Weights of a small transformer language model.
Size: width 768, 12 heads of 64, MLP 1536 SwiGLU, vocabulary 32000.
Architecture: RMSNorm before each block, rotary positions, untied embeddings.
Each number is 128 + 24 x the weight over its row's rms, rounded and kept within 0 to 255. Layers, rows and columns count from 0. The size above them is the row's rms in percent of the matrix's.

# layer 2 MLP down, 768x1536, rms 0.0638, rows 247-300, columns 1280-1407
size [102 103 100  96 102 100  96  97 101 104  97  98  98 101  97 101 101  99 100 108  98  98  99 103  96  95 102  96 102 102 105 102  95 102 101  96  99 102  99 104 100 103 120 104 101 102 101  99  98  93 102  96 102  99]
[[146 138 102 114  99 164 129 155 130 131 180 170 145 153 138 158 146 141 132 141  94 151 172  96 103 106 153 109 149 120 100 142 127 156 101  90 115  97 141 126 108 116 161 149 187 118 121 109 145 163 150 141 148 127 132 129  97 147 162 177  98 151 174 107 112 100 132 150 127 142 142 101 150 116 158 141 114  92 124 128 115 107 134 113 116 140 100 131 120 166 129 116 135 178 138 102 145 160 120  92 122  99 130 133 111  78 139 116 120 124 116 124  98 109  81 121 104 142 129 153  93 120 119 159 152 104  78 133]
 [123 111 109 135 131 164 120 125 111 101 120 122 122 160 131 139 141 114 160 135 157 103 112 105 135 127 128  96 136 129 119 104 123 129 140 128 125 159  98 139 135 139 131 141  91 112 107 119 121 119 135 127 145 118 128 131 132 138 205 139 144  74 117 128 149 121 120 136 105 110 165 127 126  92 143 154 132 145 126 123 102 143 149  98 139 128 120  85 147 130 151 116 115 144 127 115 134 152 136 127 115 109 132  97 134 121 138 150 160 154 150 140  90 144 114 139 124 134 112 151 126 119 102  88 176  96 108 136]
 [188 132 136 152 158  68 158 126  85 123  98 120 156 183 133 100 149  96 106 167 151 122 139 104 100 107 162 136 159 102 129 130 134 107 112 145 150 120 144 162 126 148  88 119 105 150 143  96 146  96 135 148  79 121  96 149 132 105 152 112 129 147 127 104  91  99 116 128 131 135 182 125 110 130 121 102 157 164 119 123 125 140 108 142 122 150 164 145 127 144  98 126 161 102 197 168 117 128 127 148 137  71 103 106 144 136 109 121 145 135 103 156 168  99 110 110 111 142 107 119 137 116 105  81  58  89  75 103]
 [103 130 149 123 156 141 124 121 113 135 144 128 116 118 180 124 151 106 120 112 161 164  99 175 132  99 137  96 125 141 143 116 170 133 110 178 142 138  90 146 105 136 146 115 139 142 127 128 181 102 130 154 154  65 130 140  85  88 107 128 164 135 132  99 108 150 128 143 127 128 109 118 125 148 145  64 141 133 143 129 144 102 134 115 117 132 162 140 147 122 103 165 151 138 115 102 148 116 147 142 143 118 148 172 124 127 181 113 147 139 121 100  87 146 127 110 156 124 137 107 138 125 103 130 119 108 112 103]
 [137 136 143 138 109 121 156 134 122 154 135 123 110 127 140 106 103 135 152 138  93 100 122 153 127 126  72 174 138 120 132 112 132  76 119 111  98 115 126 136 100 165 102 158 109 129 122 111 150 132 117 138 148 124 149 150 145 181 112 113 168 153 116  61 154 143 151 105 146 148  87 140 121 135 153  79 137 142 154 119 113 124 104 134 126 130 109 129 139 165 142 159 101 174 114 129 133 108 162 101 119 160 105 148 150  99 123  66 133 115 111 107  78 124 110  92 106 146 112 154 118 156 118 109  64 151 125 159]
 [ 91 131 126 134 172 128 189 117 119 124  95 138 117 162 101 149 116 112 145 139 111 127 135 139 174 159 112 117 118 116 112 160 131 168 143 140 101 105 143 125 138 143 133  98  94 141  78 149  98 116 116 127 147 132 126 125 123 140  98  93  73 125 151  71 154  74 103 114 102 137 126 141 115 114 149 131 137 112 136  73 127 126 131 166 125 100 105 167  99 105 115 174 129 150 152 109 155 102  46 147 149 139 126 133 186 128 103  66  91  83 152 109 108 134 132 133 127 152 121 117 143 142 150  94 126  96 107 123]
 [121 130 132 108 146 114 138 130 130 122 142 133 137 111 108 134 140 145 128 116 114 106 140 121 151 139 114 145 119 157 100  93 156 127 165 140 133 100 119  57 150 103 117 147 129 138  70 136 135 158 165 116 124 127 122 135 120 155 135 114  91 131 141 129  86 155 154 216 102  92 137 138 124 143 164  92 147 109  71 138 119 118 175 113 119 134 121 127 155 131  70 134 146 122  92  70 125 104 155 168 120 118 121 114  86 107 117 124  86  99 174 138 165 167 189 123 122 151 148 141 145 140 159 158 171 108 129 115]
 [137 158 124 146 138 110 118 139  73 122 146 105 140 140 102 137 135 160 175 141 119 104 180  79 127 136 128  96 161 168 138 178 139 132 156 124 137 121 139 145 116 149 147 154 153 116 137 123 111 137 108 171 111  97 177 142 143 123  68 138 122 116 143 159 123  59 152 121  91 100 156 138 168 125 124 117 125 179 141 111 137 144 145 142 114 124 128  97 136 137 140  99 119 132  74  96 122 160 118 151  83 124 140 113 148 109 128  69 141 144 102 157 123 157  69 138 111 123 127 157 139 170 170 116 132 151 153 172]
 [141 102  96  83 134 138 121 134 102 142 115 133 183  52 102 120 124 134 130 118 184 141 167 141 139 182 201 120 122 147 157 108 143  95 130 129 112 108 121 114 177 121 119 179 133 176 125 152 123 160 138 117 160 137 120 137 132 105 118 164 145 138 130 154 134 139 120 140  88 128 133 109  92 135  82 122 124 138 117 137 119 129 111 134 117 151 143 133 166 113  91 161 108 110  71 130 167 121 148 134 109 130 104 119 161 147  96  99 104 114  77 121 120 146 141 103  92 139 134 117 120 151 171 127 131 182 111 108]
 [181 119 133  89  90 132 112 122 137 124 154 140 133 129 148 101 101 149 143 167 103 114 149 135 123 103  87 127 142 124 118  97 124 112  89 116 142 134 133 114 113 137 158 130 118 110 120 148 160 173 142 138 144 170 120 105 111  68 137  89 138 178 103 118 118 155 101 124 176 108 159 104 145 127  87 146 142  94 150 152 134 131 116 116 115 147 167 133  61 141 206 125  75 149 124  82 112  89 163 117 120 104 103 101 102 155  98 135 169 164 148 101 181 118 137 152 178 160 150  84 144 122 134 100 134 127 175 171]
 [138 136 127 153 161 104 137 165 123  95 118  94 112  99 161 130 110 144 115 124 138 108  90 101  99 153 176  97 132 135 111 105 130 190 138 133 116 140  95 126 153 175 162 104 146 148 141  75 120 168 115 106 144 152 123  93 113  88 145 143 147 125  93 133 104 129 122 117 114 103 117 186 148 114 113 126  93 140 113 156 147 124  76 116 132 151 117 144 119 108 141 128  99 105 143 137  96 110 118 145 139 142  64 121 128 128 131 100 125 137 143  84 158 125 128 118 128  92 129 150  84 123 140 150 133 156 115 146]
 [109 132 122 154 131 112 121 137 119 101 136 130 104 113 138 143  81 104 101 110  87 123 110 107 107  99 173 123 128 129 147 137 154 142 131 157  91 111 147 109 147 138 150 150  99 148 105 119 131 138 125 119 172 108 125 109 136 110 124 170 127 103  54  86 122 153 114 145 144 137 123 117 107  88 130 118 104 108 137  98  89 125 126 169 102 123 198 161 118 136 139 150 171 159 129 124 111  91 172 101 116 126 105 145 123  71 134 147 115 138 116 120 162 122 125  84 137 160 173 121 110 135 111 112 127 120 149 150]
 [116 136 148  96 127  81 148 122 113 141 108 153 151 173 104 151 159 145 132 122 172 144 142 151 115 160 143 125  96 160 131 141 126 100 119 147 138 145 110 163 141 126 121 143 174 109 167 106 118 159 156 135 110 140 110 124 106 128  91 104 127  98 124 129 132 111 141  83 121 124 109 133 136 164 104 138 144  95 124 144 107 153 137  75 144 146 139 148 121 146 104 106 107 105 139  89 138 170 144 152 107 115 182 153 134 115 166  87 142 119 130 104  99  98 136 120 137 166 143 140 132 126 112 118 146 159  95  94]
 [148 117  87 123  84 135 113 132 123 166 126 136 126 143 146 108 108 141 190 133  72 127 108 125  92 113 143 101 120 104 126 136 163 106 122 153 126 125 148 118 145 106 142 134 141 126 145 135 118 126 165 140 112 112 123  85 103 139 132  73 123 181 122 111 118 121 123 113  87 148 164 135 120 118 164 148 170  72 112 148 129 131 124 119 148 110 116 137 135 147 140 119  93  90 133 100 149 172 131 142 123 148 134 138 122 165  91 115 126 129 105 106 124 122 146 136 122 114 133 126 131 133 114 176 112 143 118  89]
 [103 128 151 140  87  96 143 103 143 143 115 166 109 115 147  75 141  86 115 142 155 145 191 133 147 145 106  69 147 138 130  89 135 138 133 146 117 119 118 146 160 121 142  87  95 166 132 120 149 116 139 126 106 111 110 185 103 105  97 145 106 111 186 124 102  90 153 142 120 182 136 161  63  94 149 158  98 162 120  83 131 131 119 118 110 104 116 123 138 144  47 115 134 145  73 167 101 132 119  83 108 141 174 107 151 126 158 125 119 164 120 105 138 108 107 141 128 105 134 115 155 123 122 169  66 134 109 103]
 [127 162 133 124 146 111  89 120 128 130  99 124 160 135 154 118  74 131 140 123 101 119 129 151 120 102 118 128 137 111 118 142 144 112 109 139 124 122 120 160 130 145 117 121 148 186 144 125 122 111 108 111 147 146 107 136 120 184 114 127 149 185 168 158 119 141 168  98 159 104 159 138 125  88 128 123 107  70  89 130 148  91 100 154 103 132 146 131 121 153 128 119  95 163 150 122 138 106  68 111 140 155 144 113 155 129 130 106 116 119 137 150  76  90  89 140 151 112 109 148 122 133 142 171 120 160 113 162]
 [ 83 148 168 156  96 160 133 116 134 145 135 125 145  97 125 104  89 112 153  85 156  85 145 120 123 165 146 113 102 125  88 125 108 125  99 110 140 127 116 123 128 138  99 121 130 112 130 121 100  88 120 150 107  86 169 115 151  97 174  89 111 115 104  99 135 139 177 141  75 117 144 122 127 162 145 153 125 151 111 145 141 133 144  96 154 126  70 146 127 137 150 126 138 127 160 143 135 113 147 137  83 106 141 106 124 149  80 122 148 127 162 122 138 104 135 106 130 100 123 167 133 123 152 143 124 118 125 164]
 [118 123 100 156 116 113 111 178 137 162 119 100 122 130  93 129 138 161 151 151 115 114 116 115 133 128 101 135 178 163 166 113 127  97 163 126 136 147 123 125 129 104 105 139  89 122 144 106 129 102 143  92 139 166 107 112 176 131 126 168 114  81 126 142 158 138 137 125 126 127 122 119  95 168 116 132 148 114 130 108 117 135 118 129  95 130 133 133 114 114 145 119 157 149 113 132  93 110 160 119 164 125 109 109 132 104 144 163 137 174 154 134  86 100  60 130  90 136 154 115 167  86 145 137 197 161 130 123]
 [ 99 116 160 116 109 128 152 133 154 124  94  94 115 116 146 101 142 154  85 109 154 130 112  95 136 108 102  94 143  84 125  70 122 147  89 138  72 142  89 113 170 109 173 134 137 144 122 155 116 138 108 174 149 165 130 139 135 156 141 129 135  92  99 123 141 114 153 134  60 135 132 104 131 144  98 182 126 144 111 124 136 128 172 149 155 157 166  98 106 199 122 122 100 119 156 138  93 124 134 120 179 151 119 114 118 103  87 106 106 132 136 110 121 158 137 162 113 108 108 102 104 134  78 110 145 124 178 110]
 [168 130 138 106 101 156 114 109  85 161 113 136 114 146 143 126 146 122 135 118 193 161 139 103 128 101 109 147 146  77 145 114 138 120  92 141 119 111 103 124 121 112 111  97 117 146  72 147 104 131 100 158 150 167 152  85 102  63 112 101 130 123  83 146 120 156 125 109 109 137 127 184 126 126  94 137 154 121 122 110 152 135 129 123 137 165 129 117  86 139 123 104 149 119 116 154  71 154 135 132 164 100 107 157 144 135 104 143  79 157 105 150 161 146 136 130 135 140 131 119 113 120 115 128 122 169 111 127]
 [113 136  70  96 169 112 131 147 109  91 123 132  61 133 139 118 103 123 104 111 168 141 137 113 136  86 141 135 120 119 120  94 123 202 187 120 156 111 155  94 129 135 118 149 142 100 161 108 139 100 107 114 100 134 167  92 100  79 118  67 110 126 142 126 120 102 140 115 122  64 118 125 105 153 167 137  74 114 140 113  91 128 104  92 132 166 127 135 138 156 143 104  97 133 117  87 150  79 133 152 195 178 109 126 154 165 138 124  92 162 101 118 127 164 152 122 147 150  97 187 160 155 128 130  96 128 154 169]
 [ 83 137 124 115 118 123  96 156 138 138 120 167 169 137 109 109 158 135 154 142 106 139 134 170 126 116 136 165 145 133 110 111 140 157 127  93 167 116  98 154 121 142 104 134 119 139 148  96 125 186 112 106 116 130  92  90 162  71 145 126 112 133 109 118  88 130 114 124 131 120 149 128 143 131 141 136 162 121 125 129 105 124 168 151 110  96 116  95 145 140 115 118  69 136 130 110 129 172 160 179 127 130  95  66 135 164 114 131 134 117 135  84 103 128 153 109 117 114 131 105 130  95 126 171 116  84 143 148]
 [138 152 153 129  91 115 154 130  83 142 164 158 130 147 141  54 106 123 128 142 141 141 125  68 126 115 106  78  57 172 156  87 142 147 166 121 137 125  94 167 133 129  79 119 156 120 135 121 148 150 111  78 145 132 158 130 133 153 122 142 138 127 150 101 134 106 144 110  82 131 126 146 124 138 145 127 140  64 163 142 104 116  59 137 146 101 141 125 136 135 146 108 121 114 160 108 144 158 148 123 136 120 139 126 162 162 162 151 144 119 109 138 142 113 122 166 186 130 120 118 133 179 121 133  98  67 156 136]
 [101 171 103 127 208 140 163 130 155 128 166 153 101 102 106 131 144 151 122  98 119 121  99  99 152 130 152 106 155  97 151  70 163 154 173 152 146 144 158 109 154 131 135 147 106 104 118 122  91 180 134 150 119 106 116 107  76  91 105 134 139 131 136  78 123 107 165 112 127 132 112 111 117 137 144 158 139 162 140 108 102 118 122 122 127  92 140 105 177  99 129 175 127 127 131  96 128 164 134 119 134  73  95 116 126 117 177 134 138 153  72  78 100 148 126 131 130 153 114 147 142  93 134  60 168 139 109 107]
 [167  88 137 106 111 136 113 122 119 123  93 108 130  61 111 126 128 130 146 140 141 154 133 160 103 128 145  95 148 127 138 132 147 161 135 128  83  79 121 129 147 156 140 121 143 146 140 113 155 156 133  83  79 136 143 142 208 134 145 175 120 127  94 110 161 135 146 117 131 124 125 186 122 154  99 145 172 153 127 116 136 136 149 138 130 114 122 104  75 118  89 142  91 126 116 128 177 125 151 117 115 120 126 120  97 131 118 127 116 117 142 137  90 153 203  84 118 151  99  54 140  87 103  95 149 116 168 152]
 [147 116 128 116 213 143 122 108 170 122 114 152 114 130 138 156 105 166 121  67 161 154 129 132 121 144 140 128 132 134 135 147 102 130  86 147 140 119 129 130 107 169 136 130 174 136  96 124  82 128 128 129 165 168 142 138 114 150 130 113  99 124 152 118 112  77 143 123 115 139 101 100 132 107 140 135 163 128 188 151 127 114 160 138 117  96  91  81 154 117 173 136 106  85  72  95 132  91 114 118 140 132 116 168 115 106 118 157 143 105 130 145 104  81 154 155 148 149 128 113 175 172  95  77 165 133  93 141]
 [126  91 138 116 120 156 128 152 143 154 138  85 143 187 121 132 138 111 142 124 110 126 126 162 110 138 149 145 118 151 103 145 134 151 128 108 144 143 163 136 116 148 144 115  84 148 126 108 141  74 119 109 145 193 112 137 133 138 110 123 130  95 118 107 198 154 161 135  82 124 158 123 113 127 107 148 114 131 170 150 126 145 104 118 105 168  94 122  98 155 159 117  87 136 151 124  62 149  82  88  94  71  75 117 124 117 157 108 164 146 130 148 120 107  98 141 142 156 118 161  93 141 110 135  88 109 138 160]
 [147 149 133 100 136 126 106  84 134 107 116  91  97 160 126 146 130 130  83 137  87 114 128 123 128 130 105 133 101 140 127 173 133 155 136 163 138 122 121 130 105 112 117 110 123  87 103 120 135 117 134 166 101 105 160 105 159 158 143 134  89 139 101 133 138 109 150 126 144 114 170 139  94 108 104 118  70 133 147 139 113 117 123  84 129 105 117  76 125 132 156 113 136 141 116 185 121 150 100 138 116 144  92 114  94  84 152 114 136  96 151 134 126 166 120 137 124 161  93 128 115 116 143 130 169 154 137 102]
 [140 156 142 132 119 120 102 118  80 109 126 139  89 137 118 140 179 127 131 153 121 127 152 126 109 157 158 122 134 125 101 105 121 110  87 129 111 138 153 160 147 140 157 144 184 134 147 123 102 156 125 112 159 125  97 149 116 206 150 155  97 118 136 101 157 138 133 133 119 121 147  98 136 123 147  99 136  98 123 128  96 154 125 135 154 163 192 179 113 143 148 133 108 155 125 190  85 152 149 100 130 137 125 132  90 134  95 140 105 128 146 115 123 115 101 119  64 172 140 120  83 136  81  93 142 145 137 149]
 [ 88 154 118 140 121 143 172 127 130 142 152  91 124 163 142 146 124 132 133 139 134 151 121  87 126 147 112 152 161  79 132 177 117 124 132 123 127 169 129 153 131 101 132 123 116 153 125 120 151 103 139 117 174 104 140 153 140 151 127 157 128 107 160 154 157 106 160 132 164 139 158 133  89 134  88  96 148 139 105 160 114 123 128 157 100 150 175 131 125 140 124 134 145 109 153 179  96 114 115 142 110 148  93 118 162 178 138 114 125 134 114 141 141 137 143 122 162 119 101 101  82 134 132 105 125 126 135 115]
 [152 112  92 178 159  98 117 155 134 184 131  97 138 181 141 128 107 124  80 148  56 157  94 147 128 130 165  97 129 138 104 145 146 158 146 153 173 116 143 104 125 117 113 185 115 166 153 136 165 160 132 126 155 177 127 119 131  85 102 116 169 113 118  98 127  99 145 129 155 170 149 119 151 156 139 118 134 149 114 117 106 136 140 121 138 121 144 106 151 121 146 120 122 194 106 150 112 120 134  94 127 106 150 174 138 131 133 124 172 145  86  88 159 165 161 104 134 104 130 141 149 152  97 141 154 137 138 157]
 [128 111 119 137 162 123 139 110 175 159 138 168 157 145 109 159 163 137 134 101 126 139 118 125 136 102 170 108 121 123 136 115 115 123 150 177  99 141 174 128 179 136 170 170 117  60 153 176 147 121 146  84 103 102  89 131 106 118 130 122 154  92 135 140 111 134 112 147 173  91 121 104 130 114 115 136  98 137 150 115 122 123 127 136 155  96 174 116 127 100 134 157 104 127 131 113  81  84 127 145 115 128 102 114  91 109 181 159 141 124 148 153 106 154 139 157 149 111 164 127 119 108 142 154 114 115 116  77]
 [144 138 133 142 126 123 110 120 146 152 148 150 129 104 113 114  98 115  96 117 143 138 118 113 145 115 117  96 101 104 106 146  98 136 130 141 146 151  97 146 119 101 118 122 150  97 115 125 126  65 135 107 149 130 146 147 132 158 133 129 158 158 103 109 103 130 107 151 123 180 132  90 120 131  98 104 108 126 115 146 131 105  74 165 140 129 130 122 173  87 147 133 122  99 142 110 169 143 153 111  65 111 132 156 125 101 138 139 133 136 115 158 140  96 103 144  76  96  94 169 116 114 145 153 111 152 123 155]
 [114 137 171 153  99  93 143 137 123 120 139 116 142  88 130 109 116 157 140 121 128  91 118 138 134 131 102 129 142 114 123 149 156 147 108 144  87 109 114 161 159  78 103 162 139 163 114  81 138 110 109 170  93  91 125 114  80  77 149  60 115 138 161 131 171 160 129 142 138  97 100 102 106 100 167  85 158 146 106 121 144 136 105  88 141 140 121 119 105 150 147 145 120 178 137  98 151 107  76  91 126 146 108 158 118 106 153 128  86 111 123 131 159 165 131  97 159 130 126 115  81 125 130 109 134 142 156 144]
 [138  99 108 122  96 138  87 174 149 138  97 137 102  96 100 127 140 166  92 115 153 122 141 163 129 104 109  89  87 125 192 122 150  82 162 139 135 130 124 178 114 152 127 150 112 146  75 147 115 137 161 128 129 134 139 109 136 111 105 142 136 108 119 179 151 133 101  85 113 136 148 104 117 161  95 111 130 110 125 121 122 133 160 141 128 107 162 158 116 177 140 173 153 160 106 131 172 114 103 104 123 107 121 151 124 151 141 144 133 120 123 177 107 145 136 122 125 104 160 115 128 136 114 165  83 138 107 214]
 [162 156 155  87 103 123 101 155 175 139 144 112 163 127 108 142 125 107 105 114 130 142 151 109 133 161 154 148  78 127 135 182 117 174 125 138 127 104  94 108 142 135 135 156 110 104  92 146 163 188 125 117 184 155 147  87 105 126 140 125 138 106  90 123 134 157 137 122 153  98 102 184 137  99 128 118 157 179 147 136 202 114  94 157 105 104 148 115 134 162 172 115 128  89 143 182  95  92 146 117 166 126 111 140 153 146 132 125 134 130 171 163 114 116 166 105 118 137 121 117 114 152 139 143  96  91 148 166]
 [136 109 131 142  80 107 142 111 150 118 146 123 142  99 123 102  93  93 145 113 134  85  97 163 121 155 169 155 127 128 122  98 143 143 109 125 124 151 116  84 131 120 177 141 151 156 176 101 154 175 133 112 129 124 155 159 181 127 126 141 155  88 132 132 134 153 104 144 136 108 134 138 104 116 148 141 122 116  24 161  76 140 107 149  91 125 128 140 110 127 121 104 146 156 133 103 144 118 176 104 139 127 132 101  96 143 120 109 116  95 125  89 121 108 123 127 144 115 146 120  94 172  87 139  91 138 159 155]
 [ 51 113 121 107 124  94 123 188 137 155 114 150 132 146 144  50 106 143 116 133 136  99 110  83 111 122 162 105 114 172  70 164 116 155 149 111 133 112 109 145 154 128 118 151 114 170 101 107 135  95 110 110 110 159 147 112 110 105 115  82 162 112 116 119 139 125 127 109 102 156 144 118 115 200 145 170 100 162 160 105 114 137  98 159 123 119 167 128 117 161 118 111 194 104 130 151 133  71 113 159 142 141 139 126 156 146  88 126 136 147 180 151 116 110 106 118 147 162 118  91 147 148 133  86 140 136 189 116]
 [147 184 103 121 118 103 153 123 164 119 119 127 165 170 131 101 159 111 124 130 156 115 136 172  99 155  92 150 176 168 138 138 201 140  90 153 136  85 127 111 115 134 104 152 154 124 127 118 128 148  92 109 133 171 172 130 118 109 126 134 128 116 126 121 118 148  71 146 100 150 142 115 120 148 142 173  98 127 127 142 134  97 175 109 131 124 176 112 135 122 104 176 109 151 116 139  98 179 148 113 138 127 128 127 118 158 131 118 121 117 124 158 146  73 120 126 112 164 163 176 128 103 166 139 152  98 161 120]
 [120 121 126 130 169 145 177 162 119 134 154 160 161 136 113 145 112 154 137 126 131  99 112 118 107 161 158 125 158 108 158 103  64 132 130  90 140 133 137 133 123 136 117 168 141 153 138 116  98 149 137 135 116  77 137 111 123 111 120 161 117 130 116 124 131 188 112 112 116 151  93 119 125 163 150  88 104 129 127 100 137  95 128 114 121 129 127 162  97 141  88 105 125  90 163 157 102 110  67 102 119 126 118 148 103 136 166 154 129 132 160 104 152 134  93 157 134  91 132 127  95 125 139 130 112 115 133 100]
 [ 95 102 132  88 122 159 112 141 147 114 141 180  87 129 142 158 144 134 134 103 142 163  92 125 133 144 106  76 112 130 157 153 158 129 167 149 137 130 179 110 176  83 128  93 196 124 126 164 151  93 150 113 136 135 116 137 143 135 146 118 111 144 131 141 105 132 129 120 102  97 166  81 104 137 129  93 151  84 133 108 124 163 157  85 123  99  76  88 133  95 125 155  95 134 148 104  74 143  83 122  94 112 120  71 123 108  96 145 124 115 162  76 119 121 136 141 131 129 138 101 134 104 122 108 105 101 146 138]
 [129 120 147 100 149 138 128 137 154 135 108 134 126  96 127 129 114 146 140 158 147  79 120 109 113 156 127 122 106 155 168 133 138 154 125  99  82 144 153  65 145 136 110 106  78 130 134 105  71 111 132 183 113 121 114 178 126  99 105 162  87  79 151 149 127 152 108 171 111 145 128 132 143 121 129 125  87 135 134 159  90 128 187 109 124  95 159 148 136 148 116 121 150 126 108 155 171 138 109 133  81 115 131 158 104  96  85 108  94 144 139 102 100 150 108 143 149 111 163 136 128 172 127 139 135 133  92 129]
 [ 99 154 212 139 107 166 118 137 150 114 100 126 111 148 109 154 132  92 153 109 123  99 147 107 167 113 155 136 122 101 144  60 121 105 165 148 110 147 129 159 109 137  95 116 144 124 119 162 120 116 169 106 108  92 130 139 131 143 139 139 138 138 116 161 121 136 134  88 125 143  88  84 112  96 168  85 162 132 143 143 104 101 128 127 167 175  98 118 125 145 142 135 147 126 136 205 123 178 121  83 141 103 138 136 183 115 131  86 130 145 132 153 132  88 135 153 121 145 154 141 122 125 137  91  99 146 105  91]
 [117 106 184 142  83 121 106 124 105 158 159 162 171 118 129 144 159 156 104 178 125 137 164 141 120 114 148 126 132  78 140 184 119 122 111 124 138 137 154 142  74 133 120  92  60 143 132 122 127 123 151 160  96 188 163 145 111 124 148  90 152 122 118 114 138  97 127 143 133 134 118 123 100 127 145 153 133 177 148 114 110 140 154 135 130 118 132 111 119 159 113 159 147 125 125 105 116 183 119 195 147 115 106 129 109 133 129  61  94 126 137 150 148 160 139 113 136 139 133  94  63 113 159 106 139 140 108 111]
 [131 114 127 151 112 133 120  99  93 144 121 115 152  67 128 138 134 179 154  81 118 115 148 136 129 111 144 129 122 168 133 113  83 174 130 180 129 133 132 127 154 121 127  95 175 130  92 137  92  74 139 150 161 109 190 142 115 119 179 114 145  98  97 128 124 126 130 129 127 136 106 128 101  92 127  92 141 146 143 132 168 129 134 142 107  91 118  95 135 148 125 114 128 100 164 127 169 139 124 111 148 147  90 118  89 106 121 134 113 161 104 103  91 130 137 145 121 141 163 116 118 123 161 190 129 142 124 109]
 [162 119 146  98 110 110 112 122 114 143 144 144 100 128 131 134 116  96 134 152 110 126 175  82 115  95 123 124  93 149 152 160 153  91 106 120 125  80 127  84 172 161 146 128 167 127 132  96 145 143 173 176 111 125 122 136 114 163 134 104 149 117 128 122 126 162 114 116 174 119 137 133 123 109 106 180 152 152 119 121 114 118 150 150  97 117 133 105 138 124 114 138 121  99 134 125  67 136 157 137  77 190  96 130 100 153 126  94 131 136 113 102 110 196 136 133 128 105 130 145 100 142 130 138 101 140 132 128]
 [117  92 140  92 134 110 140 144  58 131 107 126 113 133 105 129  98 149 150 121 113 151 131 132 113 146  96 146  94 111 119 174 141  85 148 110 152 100 140 118 145 117 130 211 163 134 145 140 107 133  98 129 136  99 104 123 103 141 103 143 131 122 150 155 117 160  87 130  89 129  93 125 149 123 179 131 128 101 122 129 150 137 126 128  88 176 131 172 143 115 151 115 140 127 127 126 193 127 107 107 134 138 117 141 156 130 122 149 128 107 126 111 129 143 139 115  81 125 124 168 112 145 139  50 128 127 102 120]
 [144 127 101 137 159  86 113 149 141 166 165 161 110 115 110 131 106 141 104  92 142 139 138 141 158 141 148 116 119 141 102 112  82  89 144 121  96 149 138 112 168 108 128  76 132 107 176 139 113 115 134 129  73 144 137 114 118 100 115 127 123  92 162 136 126 144  99 161 130 149 125 133 125 136 180 105 133 123 108 113 132 156 159 138 100 133 133 113 149 117  97 195 126 110 121 178 118 110 128 115 120 142 186 125 140  89 132 122 154 153 136 123  94 146 141 140  86 100 175 129 106 108 131 134 180 139 128 134]
 [161 106 168 102 114 125 122 134 106 141 115 163 158 148 170 123 150 155 138  59 154 164  98 128 165 106 122 116 192 104 133 109 115 149 134 104 169 109 127 144  85 128 131 116 150 137 122 123 139  91 126 107 134 142 128 117 106 163 144 100 128 160 152 130 114 165 166 136 160 124 137  96 113  95 132  81 100 127 104 144 182 102 112 110 114 118  92 131 125 162 128 140 114 136 115 135 106 171 149 102 105 118 148 103 142 161 126 120  80 143 140 125 153 126 169 106 103 142 116 158 122  76 139 136 135 103 130 102]
 [149 127 133 133  99 141 144 120 132 151 175 161  98 136 133 151 106 101 148 133 147 142 150  89 113 130 163 129 156 159 116 223 112 106 141  81 102 136 176 157  69 136 140  91 126  92 151 142 138 149  76 128 124 140 184 160 124 165 138 163 119 141 140 181 163 129 118 135 167 119 141  76 129 106 135 131  93 136 111 131 173 131 117 113 135  87 135 140 126  98 190 147  97 128 173  93 160 138  96 169 144 146 138 143 119 155 119 132 129 106 127 125 121 140 116 153 115 108  85 133  94 139 123  94 121 140 116 130]
 [113  91 156 112 149 143 160 128 191 143 116 148 118 153 108 175 139 154 160 129  99 129  69 131 152 127 116  69 114 173 101 120  89 116 152 140 145 141  99  91 145 120 144 109 162 128 157 151 159 133 112 131 151 128 165 155 116  76 123 119 122 125 152 130 148 123 135 160 158 134  93 115 149 142 118 143 109 171 148 144 148 128 106 124 161 118 119  93 103 139 139  81 179 154 123 112 112  88  87 102 208 162  91 132 105 144 127 139 122 117 146 146  85 162 148 138 160 137  67 114 124 128 140 154 103 156 106  83]
 [121 166 108 146 156 167 140 173  85  88 107 142 152  85 141 143 105 114 141 170 103  93  78 126  90 132  99 113 116 157 129 124 173 138 100 100 138 139 163  83 111  78 125 163 104 131 144 162 102 130 114 124 135 125  92 110 140 174 135 133 112 157  83 137 122 128 104 102 112 137 148 151 135 147 170 106 110  92 132 122 148 120 113 120 130 146 129 105 161 129 126 166 152 133 128  86 147 130 131 179 121 174 121 121 134 113 128 149 137 167 104  87 184 134 176  95 135 142 115 125 155 115 155 104 143 108  67 126]
 [139 148 154 129 128 129 109 138 146 190 164 116 108 106 132 171 122 155 140 120 170 103 136 180 145 142 110 174  91 124 121  86 100  62  62 149 113 129 122 126 129 136 150 152 134 133 187 155 115 134 147 121 151  99 141 160 124 106 189 117 119 142 135 182 139 116 124 141 120 132 129  99 145 166 122 149 140  95 141 111  93 114 146 145 136 172 158 117 101 137 125 113 109 118 158 132 101 114 140 132  99  79 169  93 139 142 153 125 151 102 121 109 151 144 181 115 183 105 121  82 171  97 146  97 120 151 107 127]
 [149 133 112 133 151 120 175 118 128 130  95 116 140  96  89 140 141 144 207 145 123 151 161 124 154 107 114 125 122 125 143 149 164 103 103 119 152 119 108 179 125  79 164 147 145 172 122 105 150 126 103 112 123 161 153 127 141 179 133  85 125 154 139 111 138 176 109 140  91 121 126 130 135 113  83 157 105  88 119 131 121 103  99 119  95 154 126  84 151 135  84 159  95  83 170 103 118 152 120  78 109 151 120 146 107  80 148 128 160 174 121 115 153 158 104 105 136 128 143 128 149 102 117 148 116 144 130 104]]